Each number is 128 + 32 x the weight over the matrix's rms, rounded and kept within 0 to 255. Layers, rows and columns count from 0.

# layer 3 attention value, 128x256, rms 0.0175, rows 44-110, columns 128-159
[[127 136 158 131 134 135 114  52 106 138 154 170 120 117 117 119  92 147 151 112 148 165 145 109 114 132 120  96 160 124 126 121]
 [124 137 118 183 154 152 110 157 141 142 138  87 149 162 140  98 108 124 159 155 117 152  95  92 137 137 143 162 146 115 138 103]
 [116 127  67  96  90 139  90 141  94 109  89 127  81 122 123  95 160 123 110 165 170  93 115 129  91  91 122 138  56  82  87  83]
 [106 125 131 107  90 138 155 158 137 162 133 134 104 131  31 105 108 107 162 116 118 135  82 180 106 133 148 121 123 168 146  89]
 [ 78 126 151 117 116 163 133 117 138 138 127 118 145 140 160 122 133 102 138 151 124 124 146 139 153 139  59 107 164 141 123  92]
 [105 161 123  44 138 105 140  68 112  75 125 120  54  67 197 139  73 138 131 126 136 167 137 124  85 102 112 163 159 148  99 117]
 [136 213 112  98 105  94 180 125 125 102 166 120 106  97  66 116 119  91 101  81 111 111  98 207 133 103 126  44 111 160 112 142]
 [195 136 166 186 114 179 135 115 158 161 131 108 132 152  82  99 124 129 130 188 121 164 130 126 176 173 168  99 103 141 127 130]
 [127 110 137 125 142 145 138  71 132 103  86 131 141 151 138  48  84 111 130 112 186 131 130 123  68 126 166 159 120 137 129 118]
 [123  68 186 133 110  92 155 176  92 105 138 141 160 183 172 198 134  95 117 133 109 138 155 194 111 174 176 106 113 104 144 100]
 [ 64 133  83 163 126 105 121  72 146  84  79 159  98 166  91 134 180 124 124 138 147 113 167 204 171 146  87 134 166 125  90 144]
 [ 99  48  76 120  96 159 135 181 161  87 145 136 123 154  88  97 156 142 118 131 116 123 177 111 104 146  81 128  83 155 146 169]
 [139 103 115  91 116 131 109 173 109 142 108 223 115 119 136  66 123 118 121 149 113 122 111  92 127 183 159 107 124 124 153 136]
 [114 168 122 110 190 143 156 142  93 134 135 103 150 153 141 139 184 146 132 137 155 110 121 181  95 126 139  69 130 132 170 169]
 [153 115  57 128 137 148 124 131 120 152  96 135  91 189 128  97 106 141 121 114 119 107 125 106 101  99 164 151 121 131 142 126]
 [178 122 156 101 107 111 149  96  86  93 171 129 159 153 151 155 129 111 132  83 121 150 156 169 128 174 136 149 181 126 108 176]
 [100 129  83 145 104 121 153 116 156 131 112 142 121  56  48 126 149 116 134  95 142  96 137  90 169 121 105 144  71 130 104 169]
 [109 136 126 152 105 176 115 142 113 119 160 112 153 144 125  90 144 106 124 150 139 149 136 139 152 166 145 111  75 127 142 185]
 [185 137 151 102  73 126  86 200 136  67 138 151 160 171 114 175 128 116  93 127 126 124 143 118 172  69 114 140 121 125 118 152]
 [138 125  99 164 193 133 188 109 115 154 122 150  78 117 120 152 116 127 127 106 162 196  88 121 155 129 135 107 143  69 139 103]
 [132  69 162  97 118 124 139  95 101 169 169  92 106  48 121 122 157 105 138 134 159 123  95 151 159 151  68  84 119 173 163  85]
 [120 136 126 103  94 140 180 109 150 129 134 117 189 153 176 182 131 116 140 103 107 132 155 157 125 142 129 145 124 158  98 181]
 [ 90 208  58 178 108  80 146 118 176 100  86 155 149 131 146 139  82 147 153  92 138 114 118  38 130 116 186 130 131 144 128 135]
 [148 102  72 118 126 162 127 128 100 170 142 104  61 117 202 107 118 143 133 103 138 164 143 149  55  77 114 142  73 112 131 118]
 [ 79 118 194 147 214 150 105 101 135  98 156 151 120  91  55 147  82 163 160  64 127 155 123 108 102 139 112 174 147 173 136 136]
 [167 165 141 142 103 148 206 106 119 151 128 200 173 126  67 114 159 128 134 112 133 192 137 123  69 142 133 122 119 103 125 139]
 [100 166 196 144  77 151 112 134 150  69 152 102 161 120 175 133  85  72 124 118 142 164  85 110 129 150 127 149 130 102 114  78]
 [138 104 153 109 132 171 139 146 107 132 172 151 118 133 157 134 209 167 119  54 118 105 138 190 201 100 145 139 172  87 126 141]
 [ 99 149  73 149 153 109 177 112 106  95 118 141 161 126 154 122  79 123 150  87 132 162 126  76 129  91 115 134 161 157 117 180]
 [119  46 175 131 108 132 118 107 109  87  98 121 171 136 163 139  76 126  95 119  62 117 100  95 128 100 147 127  97 152 150 116]
 [168 151  99 124 145 112 118 178  97 154 139  90 108 117 120 165 125  74 135 138 150  99 142 119 140 136 169  77 144 133 153 139]
 [104 100 159 182 116  78 127 112 101 113  93 161 156 153 123 102 164 118 107 141 128  52 130 133 125 147 128  80 125 126 120 126]
 [168 188 137 132 156 237 143 103 148 109 163 125 142  90 153 120 112 144 112 136 140 154  92  49 143  77  77 169 136 185 141  81]
 [148 128 104 146 150 170 100 140  75 121 157  91 147  90 128 159 127 142 123  88 145 151  96 147 122 128  98 126  86 108 103 116]
 [185 138 156 248 148  77 120 122 122 183 141 168 200  76 192 166 144 141 130 122 116 135 120 147 135 124 150  81 130  96 127 131]
 [170 114 129 159 104 132 127 152 134 125 116 130  91 119 176 151 148 135 114 117 107 157 131 131  92  92 115 105 174 142 136 169]
 [161 146 108 171 108 101 121  92 134 134 119  93 152 138 172 181 191 149 128 121 100 152 149 108 151 157 103 157 180 130 137 181]
 [137 112 121  64  69 126 125 154 153 116 118 117 196 145 174 183 134 136 136 152 100 136 146  87 105 118 194 175 145 175 134 112]
 [127 117 120 133 154 135 139 157 159  79 134 120 102  90 131 174 139  95 123  99 119 174 120 113 122 142 113 163  93 119 128  73]
 [131 128 122 127  67 121 139 104 121 106 118 164 132 149 140 164 121 154 117 168 109  19 114 117 107 122 142 144 121 126 148 177]
 [108 191 134  34 117 102 161  56 147 103 118 156 155 112 154 154 105 129 143 121 138  89 113 112 114 129 102  80 102 118 154 120]
 [125 117  89 120 140 100 124 149  86 136 134 116  79  68 148  94 101 151 164 137 120 181 133  79 106 102 145 156  92  79 144  79]
 [116 118 180  80 194  97  99 143 107 148  54 148 151 152 107  79 177 120 150 117 138  65 143 134  83 136 123 165 123 171 104  92]
 [ 67 104 113  38 123 125 129 134 110 144 151  96  91 142  69 111 157 104 114 138 170  97 131  70 129 100  80 152 112 175 125 101]
 [ 68 107 157 102 101 182 130  71 122 120 129 131 203 105 139 102  90 140 145 175 146 102 132 131 122 172  90 114  91  85 103 132]
 [122  87 100 134  84  85 157 145 180 158  67 108 164 141 165 175 142 108 120 161 133 198 183 106 142 169 117 193 142 124 118  94]
 [ 90 106 176 194 106 175  64 104 134 125 153  88 127 155 134  92 165 120 168 103  89 173 122 113 176 127 103 155 134 105 117 108]
 [102 108 142 178 117 167 155 188  99 148 110  74 165 137 164 156 168 121 149 122 102 126 146  85 173 147 118 133 125 100 181 121]
 [117 102  74 124  49  99  88 123 128 153 103 181 116  98 137  98 110  97 105 104 113 101 105 133  87  97 159  83  91 150 139 130]
 [115 124 126 127 180  91 175 146 170 145  94 170 145 135 123 125 162 111 113 122 117 122 122  70 148 193 120 150 179 180 137 175]
 [106 191 127 141 131  83 139 145 127 153 106 203 144 128 135 136 122 133 116 116 134 106 123  48 118  78 130 140 141 189 118 187]
 [132 101 102 161 174 183 159  99 154 114 104 125 107 149 109 135 148  89 160 126  96 153 161 106 135  99 121 170 109 120 107 124]
 [109 176 120 141 102  49 104  68 172 186 135 133 196 145 147 153 140 128 140 128 123 147 111  93 140 134 149 119 120 167  83 162]
 [102 135 140 144 147 150 101  62 118 107 153 191  92 100 130 154 134 133 139 100 111 121 107 140 123  95 161 108 119 161 176 107]
 [ 79 129 126 114 176  77 185 123 177 150  73 100  75 206 126 111 101 119 144 130 137 163 133 140 135 195 137 127 124 174 130  89]
 [134 131 189 173 161 171 146 137 171 158 153 120  97 117 137  50 142 104 128 130 164 121 101 115 119 117 154 123 108  85 130  90]
 [148  89  96 172  71 149 138 122  99  91 185  95 127  77 146 127 160 111 139 115 121 152  95  65 128 105 145 155  90  79 129 118]
 [168 146 111 101 170 132 163 143 138 135 139 113 136 100  88  90  88 124 136  96 145 129 122 109 155 126 188 112 141 175 136 129]
 [106 131 161 106 148 150 116 120 140 114 100 137 134 139  96 118  70 154 149 128  85 106  94  53 120 144  57  87 116 118 157  60]
 [ 74  83 188 182 151 117 123 113 141 110 132 142 159  82 119 197 131 149 125 116  96 157 154  95 180 112  88 143 139 128 100 143]
 [155 166 190 159  88  71 144  65 129 160 151 145  90 132 111 166 132 113 121 113 135 141  96  91 114 166 163 174 162 100 135 155]
 [104 132 175 134 148 153 122  95  96 144 170 115 181 118 177 170 102 112 140 126 147 124 159 147  98 203 144 119  89 115 153  61]
 [ 74 160 111 152 127  97  92 123 129 133 100 167  83 154 146  60  95 150 116  86 137  96 141 143  89 141 161 117  70 148 120 115]
 [149 167 112 207 119 109 132 118 175 101  97  97  61  76 134  94 153 106 134 130 129 184 144 216 162 134  97 109 143  78 106 148]
 [139 181 140 125 133 157 159 171 147  85 118 107 122 160 147 127 110 103 152 185 159 101  82 161  74 118 175 122 110 124 135 147]
 [ 58 131  47  98 172 171 123 126 151 144 132 106 196 103  91 118 200  96 156 147  86 113 109 140 122 147  99 117 122 165 139 210]
 [ 82 179 217 137 154 178 147  94  91 161 101 119 148  95 178 152 109 121 136  64 147 124 104 112 160 162 174 177 149 112 110 154]]
# layer 3 attention output (transposed), 256x256, rms 0.0186, rows 44-110,172-237, columns 128-159
[[ 89 137 125 139 149 139 108 101 116 140 134 152 166 155 101 123 155  97 121 142 183 196 136 127  72 121 128 125 131 172 147 199]
 [157  69 110 171 154 117 145 146  89 116 159  78 121 125 155 105 124 107 143 171 130 105 207 111 146  97  91 133 116  68 141 124]
 [ 98 148 100 185 133 110 158 175  96 135 100 196 128 149 101 105 103 124 127 138 131 117 131 103 119 154  88 124 122  63 100 156]
 [127 119 186 103 123 105  58 180 119 132 143 137  92 111 126 158  81 164  88 143 131 123 160 117 145 135 153 123  75 180 150 107]
 [ 57 117 169 130  79 173 155 130 129  84  97 106 113 143 161 142  88 127 164 190  78 121 105 131  87 127 165 139 120 182 101 139]
 [127 143 136 102 134 134 189 161 100 118  94 123 136 157  97 105 145  89 115 153 129 163  91 100 146 109 150  64 129  99 113 121]
 [127 174  60 118 153 170 158 148 116 124 151 130  64 113  77 128  83 137 156 150 157 116  59 164 111  75 179 127 113 137 111 106]
 [121 133 125 155 126 106 128 118 135  90  92 127  84 152 104 175 166 127 106 167  93 124 102 112 124 130  86  87 172  76 123 117]
 [107 147 143 118 104 144 131 126 139 118 111  81 132 121 151 154 117 114  69 234 196  84  92 130  89 132 102 123 211  86 109  86]
 [156 102 170 206 147 118 109 134  87 122 126 134 128 169 167 109 158 154 127 116 161  88  93 121 148 118 104 172 138  97 120 127]
 [199 160 123 129 126 105 141 126 134  97 163 139 170 119 137 143  76  76 170 205 156  98 108 172 147 126 133 167  47 156  70  68]
 [ 80 184 149  98 120 131  68 161 143 107 140 206 180  92 162 121 199 161 116 172 125  94  57 160 177 126 144 121 135 147 114 138]
 [ 84  59 115 132 153 110 113 179 180 156 156 131 178  97 170 187 135 172  76 138 112 124 159 156 124 118 118 173 196  95 120 113]
 [ 95 122 113 116 171 151  90 153 154 172  87 157 158 131 156  88 123 144 150  81 134 173  78 171  91 119 109 143  41 113 113 144]
 [212  73 134 110 111  93 143 144 149 167 195 123 127  82 176 119 135 161 162 168 123 113 204 121 157 149 101 168  83 183 150 115]
 [112 164 157 149 126 109 115 130 178 139 105 144 110 139 124 127 208  44 123  58 156 197 114 177 107  88  78 118 103  99 114 141]
 [159  76 148 143 126  53 207 160 168 138 149  97 115 117 146 140 126 118  55  99 112 142 190 147 111 111 178  96  91 205 124 115]
 [ 98 149 184 150  30 112  73 110 102 108 112 109 140 106 185 100 181 113 131 167 124  99 119 127 188 128 135 163 127 150  93 136]
 [112 134 104 171 134  98 116 106 128 140 177 131 199 124 108 199  93 187 164 133 137  96 161 122 117 139  98 158  94 164 125 188]
 [118  83 141 134 155 125 141 141 122 158 178  64 149 173 186 112 104 179 163 109  90  93 126 132 138 133 112 120 128  97 114 112]
 [134 117 203 104  94 162 121 123 130 144 147 120 148  82 153 104 152  61 118  90 156 156 127 201 119  96 111 109 146 185 106 103]
 [157 193  95  94  87 150 185 155 126 122  78 102 165 217  93 138 100 134 192 161 135 144  94 113 127  89 105 150 135 104 109 173]
 [121 112  88 130 145 124 181 164  90 116 107  20 166 182 172 123 109 157 140 175 126 130 143 111 148  88 154 142 144  86 116  82]
 [121 207 124 129 141 153 115 184  40 138 125  95 124 141 107 168 139  71  97 122 122 148  85 168 111 118  92 168 118  59 113  79]
 [154 127 125 140  85 106 177 104 149 123 137  69 223  99 169 161 106 101 157  72 158 111 178 134 146  96 155  99 121 154  84 123]
 [120 118 124  64 125 104 135 135 103 159 137 121  97  83 137 113 114 125  90 189 106 137 134 149 128 116 133  92  73  96 131 135]
 [145 146 146 147 116 116 133  96 105 141 147 126 160 139 125  93 111 131 139  99 104  82 167 109 113 149 210 111 172 162 121  82]
 [127 170 130 126 141 142  61  95 167 120 144 102 117 134 160 121 121 147 146 125 126 100 117 138 121 155 151 113 129  69  96 100]
 [127 143 125 138 119 127 178 111 153 120 168  72 152 135 117 127 128 151 151 158 134 157 177 124 168  99 131 161 167 182 145 122]
 [128 162 127 106 140 133 175 106 145 196 166 161 127 100  95 151  85 132 188 127 112  92  90 123 111  98  36 147  73 145 156 106]
 [ 95 108 147 139  91 116 123 157 158  90 116 122 134 132 135  85 132 182 158 121 124 119 145 180  84  95 148 166 120 123 183 131]
 [172  71 121 148 109 146 101  62 139 149 198 187 201 129 123 125 103 130 195  88 164  73 134 167  88 153 153 178  80 199 155 116]
 [170 100  92 198 103 110 135  96 164  86 125 121 175 157  91 161 144 119 133 144 127 105 165 127 144 134  96 124 221 158 149 122]
 [165 102 135 182 170  92 126 147 197  81 121 138 153  96  78  90 216 140  80 115 101 122 136 134 118  76 106 146 177 126  68 128]
 [120 147 145 101 126 155 137  92 110 170 134 146 121 182 132  68 105  70 105  76 118 139 104 116  81 138 201 150 123 120  93 120]
 [145  74 148 159 152 142 143 115 106 131 110 129 127 154 136 128 193 128 101 140 154 172 103  79 152 108 134  93 172  87  75 111]
 [135 118 124 180  89 174 103  99 149 109  86  97  78 121 133 128 148 138 144 123  79 117 105 163 144 112 136 107 170 103 109 123]
 [132 154 111 127 123 185 154 122 170 128 114 143  64 159 100 150 162 183 123 142  90 206 129 179  92 150 124 186 102 128 125 150]
 [169 129 145 104 156 102 110 128  99 172 178 128 124  89 160 156 123 130 150 112  80  71 143 129 155 148 116 158  68 129 109  81]
 [ 97  46 156 110  63 105  98 139 180  77  93 121 140 186 136 149 176 140 129 126 173 148 100 134 144 146 111 111 108 145 135  88]
 [137 168 176 152 141 169 151 146 100 113 134  59 175 118  70 114 138 110 132 151 155 157 109 129 107 112 136  97 189 193 153 126]
 [149 106 114 129 153 119 109 111  92 110 179 130 179 128 165 142 116 132 146 114  91 184  94 102 127 137 131 162 151  96 116  94]
 [ 69 129 125  66 184 145  86 170 137 128 175 152 146 122  99 183 120  82  99 146  98 102 144 141  52 164  87 169 140 115 113 176]
 [134 168 121 113  99 180 130 142  86 158 104 176 145  90 132  90 113  89  90 127  78 127  71 124 141 143 149  88 101 170  88 140]
 [141 130 110  66 143 149 201 135 135 119 163 185 157 135 117  89  66  79 154 137 120 110  83 142 129 101 207 124  91 137  96 123]
 [192 186 100 157 115 114 118 173 113 130 211 190 157 136 128 173  42 139 123 140  71 120 107 144  84 130 124 130 135 105 124 106]
 [115 177 151 148 136 112 134  92 158  77 136 167  65 172 108 120 157 120 161 130 101 137 103 112 114 170 151 124 146 125 124 126]
 [ 85 106 175 161 116 131 120  83 134  91 161 141 125 147 158 137 117 160 140  96 110 145  98 158 188 122 114 189 126 145 164 163]
 [156 179 152 120 166 139 120 128  51 138 145  93 111 137 141  97 140 165 113 144 179 147  89  90 108 116 210  81 124  88 152 161]
 [ 95 140 108  96  83 153 121 120 122 141 125 192 150 135 170  97  80 121 102 138  85 155 104 157 160 124 211 156 127 203 153 146]
 [119  59  70 136  66 112 168 138 151 138 107 104 102 134 154 127 121 168 181 119 123 136 199  91 153 124 132  81 160 142 173 146]
 [165 154 165 146 152 151 126 138 122 140 143  82 116 164 133 149 178  98  94 220 170 193 122  92 119 154 164 125  77 192 125 187]
 [ 84 166 139 106 136 188 140 120 145 128 124 135 108 161 158 107 102 127 139  69 136 112 126 155 133 103 204  77 139 147 153 112]
 [182 173 165 151 175 140 148 118 105 103 173  90 176 162 156  85 201 153 141 138 171 115 125 144  89 147 138 144 104 113  91 102]
 [ 95 144 156  96 106 177 146  96 133 105  99  97 104  98 139 126 128 113 115 169  87 115  52 160 159 129 170 149 111 170 128 117]
 [116 200 185 121 162 117 127 157 148 137 129 107   1 120 129 103 200 145 143 174 107 113 152 134  36 151 114  58 131  83  86 130]
 [181  87 194 101 159 145 126 128 129  82 147 122 109  89 162  62 130 134 110 130 173 127 118 110 153 111 154  88  96  78 109 102]
 [125 154 134 106 110 116 136 136 145 142  74 114 130 124 172 164 130 137 127 103  87 136 145 150 109 134 160 140 136 155 147 184]
 [ 34  91 156  85 152  99 132 152 163 131 124 125 129  92 145 174  98 166  97  87 153 143 164 110 109 167  44 122 134 134 153 172]
 [ 94  92 101  93 179  58 123 158 176  85 132  68 147 190 154 201  97  75 123 136 136 152 102  97 185 130 141 109 102  62 152 101]
 [156 180 165 160 100  89 132  81 137 146  94  78 109 128 102 117  93 204  97  84 138  77 148 134 128  91 137 145 131 121 158  46]
 [169 162 147 122 124 171 116 182 122 154  88 111 145 127  78 150 170  56 137 159  61 159 115 150 132 188 132 158  90  89 102 112]
 [120 187 128 122 144 103 131  94 117 161 133 119 125  97 127 142 116 159 103  85 148 132 101 101 152 148 136 118  91 151  99 107]
 [146 175 119 135 183  93  99 102 142 114 121 163  71 112  79 107 152  94 138 108  27 167 138 109 109 138 190  29 118  77  69 104]
 [ 88  93 101 180 171  66 115 147 130 139 146  97 124 153 148 161 163 138  86  96 121 120 101 109 187  97 155  63 117 131 118 134]
 [105  97  85 132 151 110  56 138 192 136 135 156 155 114 169 113 121 141 171 145  82 158 160 124 132  85 121 127  66  79  88 131]
 [138 122 149  78 179 145 135 113 153 156 119 115 143 129 143 133 142  94 133 122 124  72  98  78 169  74 115 112 203 184 156 132]
 [137  89  45 156 181 103 145 158 120 139 167  98 122 159  78 138 133 167 171 117 129 130 169 142 161 113 162  99 125 106 135 191]
 [117 131  83 150 105 140 158 161 103 110 137 135 121 147 163  55 100 123 120 104  62 115 134 121 108 183 134 131 132 162 127 173]
 [181 116 129 116 100 116 136 143 164 149 167 105 191 176 115 182 135 146 159 140 161 160  98 138 162  52 100 120 138 124 128 123]
 [135 136 160  82 122 148 169 151 121 119 115 148 139 123 116 137 116  65 119 141 156 170 123  53  86 108 170 107 207 121 124 147]
 [ 72 110 121 121 160 168 165 111 112  99 109 127  95  99 141 170 110  79  99 132  97 141 141 104  89 154 152  87 117 105 109 121]
 [187 101 136 144 127 106 127 171 138 123  81 100 145 216 103 141 113 188 172 143 108  90  92 121 164 170  81 147 133 190 144 167]
 [106 174 133  80 113  96 141 145 171  71  80  95  95  89  99 113  90 108 104 115  99 104  82 170  81 159 143 140  78 101 107  80]
 [173 118 118 181 116  40 167 118 164 168 151  85 101 154 135 132 106 118 146  82  94 131 110 143 180 125 126 168  97 126 172 134]
 [123 185 137 145  77  99 134 106 103  80 110 119 146 101 116 107 146 166  89 189 160  79  95 151 135 128  98 127 181 159 137 110]
 [142  72 137 162 195 155 116 115 162 150 121 138 123 118 123 170  62 154 132 134  99  84 111 151 153 156  96 116 131 110 121  78]
 [186 147 112  53 173 181 169 165 120 195  71 174 133 180  82 132 127  89 118 147 135 125 122 124 109 117 122 119 136 129 120 228]
 [ 92  85 178 177 119  90 148 152 167 104 150 147 181  78 153 156 112 144 152  49 140 190 186 120 116 116 139  64  54 117 111 134]
 [ 98 123 160 114 121 179 159 168 126 112 106 148 173 137 102 127 147 121 188 184  65  85 108 154  71 120 151 173 124 131 154 161]
 [109 138 100  88 114 110 113 137 128 110  98 164 157 118 139 110 157 103 105 119 124 156 159  72 131  71  30  98 122 113  67  52]
 [ 63 139 179 107 124 112  36 130 185 131 148 163 134  85 149 132 143 160  96 130 189 145 165 134 139 127 121 157 132  81 111 110]
 [125 157 108  96 126 157 130 182 136 185  97 119 168 192 161 163  93 109 172 151 150  69 141 149 117  99  82 163 105 117 127 117]
 [ 67 127  93 112 105  86 201 145 123 126 132 123  94  75 146  92 176 112 144  97 153 131 120 123 136 156  97 136  85 112 196 102]
 [151 123 140 147 150 136 163 142 111 120 120 157 168  79 188 217 178  90 172 146 127 110 107 150 130  68  88 128 105 127  87 178]
 [ 90  90 102 178 199 149 114 108  94  98  89 147 122 118  81 167 182 112 183  70 115 110 149 148 153 110 226 159 103  76 170 177]
 [111  79 175  78 180 109 145 115 133 194 172 144 132  89 147 107 201  98  58 114 101 138 107  60 120 156 167  97 191 198 113  72]
 [119 115 155 161 115  93 146 145 177 186  72 169  92 147 149 137 168 120 199 157  80 160 167 101  83 142 105 121  82 146  59 165]
 [143 129  79 153 138 121 181 116 220 201 166 176  91 113 115 136  50 113 111 151 175 142 170 165 183 123  95 158 134 149 133 136]
 [110 151  83  83 148 151 185 172  87 162 155 172 139 118 151 114 143 105 114 161 118 188  95 160 172 134 101 138 175 170 112 168]
 [ 97  91  68 109 190 149 132 153 114 133 102  96 122  77 178 130 149  87 147  42 110 115 124 223 139 104  76 126 154 104 139 182]
 [169 114 143 104 106 124 155  69 124 115  93 117 203 188 114 157  79 118 125 150 169 102 127  79 115 166  87  95 174 178  97  88]
 [ 79 125 157  55 115 106 119 118 123 148  72 149 142 107 159 151 101 144 133  68 113  88  95 130  87 120 101 165  89 144 130 142]
 [133 120 108 130  81 122 151 123 125 101 143 104 150  80 105 134 166  80 122 119 133 121  82 100 103 117  86 133 177 176 144 158]
 [139 166 107 133  76 147  90 111 147 124 155 138 128 137 178 147  46 154 123  80 100 141 158 147 119 143 145 161 112 130 164 105]
 [163 139 103  90 166 164  88 150 173 201 189 129 139 176 164  46 129 144 144 140 128 146 110  76 165 106 183  87 190 103 114 106]
 [ 67 113  80 153 129 142 180 103 102 188  66 191 107  80  63 113 178 161  91  59 117 115  96 122 109 135 115 130 175 135 142 126]
 [122  63 139 108  85  96 141 163 113  95 122 130 128 149 106  99 123 156 103 167 130 159 135 178 116 103 151 136 145 140 186 152]
 [ 94 123 159  50 143 156 145  88 130 152  94 166  92 117  93 115 190  90 108 114 153 123 135 175 104 170 124 134 142 127 190 124]
 [140 133  81 158  77 100 140  56 168  79 166 148 144 140  81 112 142 170 163  98 140 111  94 111 190 121 161 147 133 166 125 112]
 [159 107 168 125 107  95 134 169 135 163 148 116 156 163 117 113 124 109 119 153 147 154  68 100 117 140 148 161  81 118  88 104]
 [ 88 140  89 115  99 138 137 141 119 117 134 119 142 125 170  66 144  87 157  42  98 118 116  65 110 110 103  90 186 115  74 117]
 [105 112  83 173 141 127 137 130 155 120 109 130 102 124 177 178  92 105 157 111 133  99 120 174 136  97 118 156 138 102 143 132]
 [103  67 113 147 195 133 166 149 105  91  94 169 120 116 148 113 106  82 100 122  71 112 107 127  77 164 125 110 101 128 124 101]
 [131 119 125 127 150 158 130  85 129 100 163 172  88  96 147 116  97 119 105 107 140 124 110 142 148  65 148 128 169 156 101 133]
 [121  96 187 130 109 107  96 139 109 175 145  75 182 138 143 124 210 121 120  99 121 158 131  66 208  99 116  60 135 181 174 100]
 [124  87 167 119 155 118 148  99  86 140 167  85 142 144 153 144  86 100  77 163 138 100 114 117 111 123 123 149 201 176 171 150]
 [ 78 119 144 145 102 130 104 106 134 139  84 120 100 118 133  86  99 133 141 102 142  64 149  70 136 156  91  85 125 168 126 172]
 [ 60  80 131 100 141 150 125 179 115 143 143 154  96 138 147 143  67 152 114 173   6 122 130 124 132 156 154 113 209 107 150 162]
 [127  97 165 150 150 159 134  89 154  94 122 118 105  92 183 161 152 131 123 133 166  96 154 176  93 136 103 141 158 144 124 145]
 [112 122 145 134  74 147  61 103 151 100 113  74 156 192 177 120 110 140 140 144  79  96  82  63 102 162 189 135 120 101 120 160]
 [131 184 111 120  97 168  94 106 143  98 101 144 113 132 141 158 124  73  73  94  97 135 102 121 130 113  99 132  93 106 109 120]
 [157 133 117 119 188 125 205 123 106 127 148 158 116 141 121 158 148 137 146 144 142 140 144 147 156 146 129  80 141 109 105 170]
 [117  78  98  91 135 129 214 130  97  76 124 136 100 159 114 114 102 119  99  96  71 118  80 104 164 204 139  98 116 156  90 139]
 [ 91 134 129 132 173 163 143  80  99 134 123 131  99 108  99 146 106  70 101  94  89 112 112 130 121 113 115 102 184 109  93 133]
 [106  59 119  61  99 167 124 104 100 197 109  72 154 148 135 117  43 156 105 146 133 144 156 105 103 136  91 162 210 104 191 105]
 [125 149 155  87  70 125 150  78  97 121 126 155 167  79 133 101 191 125  95 138 168 146 136 138  89 114 147 106 121 209 106 154]
 [128  88 181  95 130  61 112 108 155 108 127  38 167 139 139  96 126 140 169 125 129  98 115 145 136 134 132 120 139 154 155 108]
 [116 102 112 113 118  98 129 125 110  91 143 121 148 185 107 132 119 115 128 109  73  94 113 103 174 166 112 114 170 139 151 112]
 [142 122 140 143 179 128 189 152  90 166 141 123 121 113 136  94  80  93 163 124 176 108 151 169 113 119  95 162 102 156 153 129]
 [100 124  92  95  73 112 172 170 137 156 120 150 134 122 150 142 168 152 116 187  95 167  70 124 160 111  42  94 171 110 115 117]
 [102 117  85  92 142 177 177 134  92 127 131 190  99  73 108 127 172 120  67 151 140 144 117  68  84 135 157 137 148 113  95 180]
 [159 144 136 101 108 127 154 136  97 111 130 176  91 117  97 157 170 100 173 163  38 119  86  96  98 113 121 147 130 162 127 125]
 [ 92 134 153  74 136 143 156 164 151 136 124 116 118 125  82  98 121 152 119 110 112 139  76 117 134 140  85 119 111 116  97 104]
 [115 184 152 120  97 118 143 114  96  85 111 144 118 129 145 103 179  37  77  71  99 166 100 150  74 152 128 117 174 119  80 124]
 [ 49 120 182 114  84 111 141  91 178 101 122 158 179  95 100  68 191 130 101  94 159 141 126  99  81 133 159 166 139 120 140 115]
 [150  66 152  78 115  99  73 148 133 123 160 143 155 162 138 106 187 150 143  85  94 175  79 156 168 150 134 112  60 204 133 137]
 [113  71 123  34 107  99 168 114 107 163  96 176 124  53 102 104 143 163 152 137 186 106 113 108 108  95 128 135 147 219 186 112]
 [126  91 107 144  74  76  43 142 215 101 106 178 148 113 140 164 134 125 185 158  59 106 102  79 142 195 108 139  65 165 106 100]
 [100 189 158 145 140  73  78 149 165 133 118 167 175 142  89 107 130 117 190 117 236 144 117 140 153  77  95 126 106 147 135 119]
 [ 88  67 119 159 108 123 147 120 100 170 151 151  78 171  69  40 120 159  97 149 142 135 182 134 143 142 179 160 122 179 129 177]
 [ 86 115 159  71 145 103 126 134 135 189 164 116 160 191  93 149 151  49 132  93 106 113 130  90 194  95 134 136 180 131  70 149]
 [133 128 112 171 134  46 112 135 143 107  60 164  97 106 105 186 176 113 121  77 130 165 126 222  77 167  66 124  63 138  71 175]]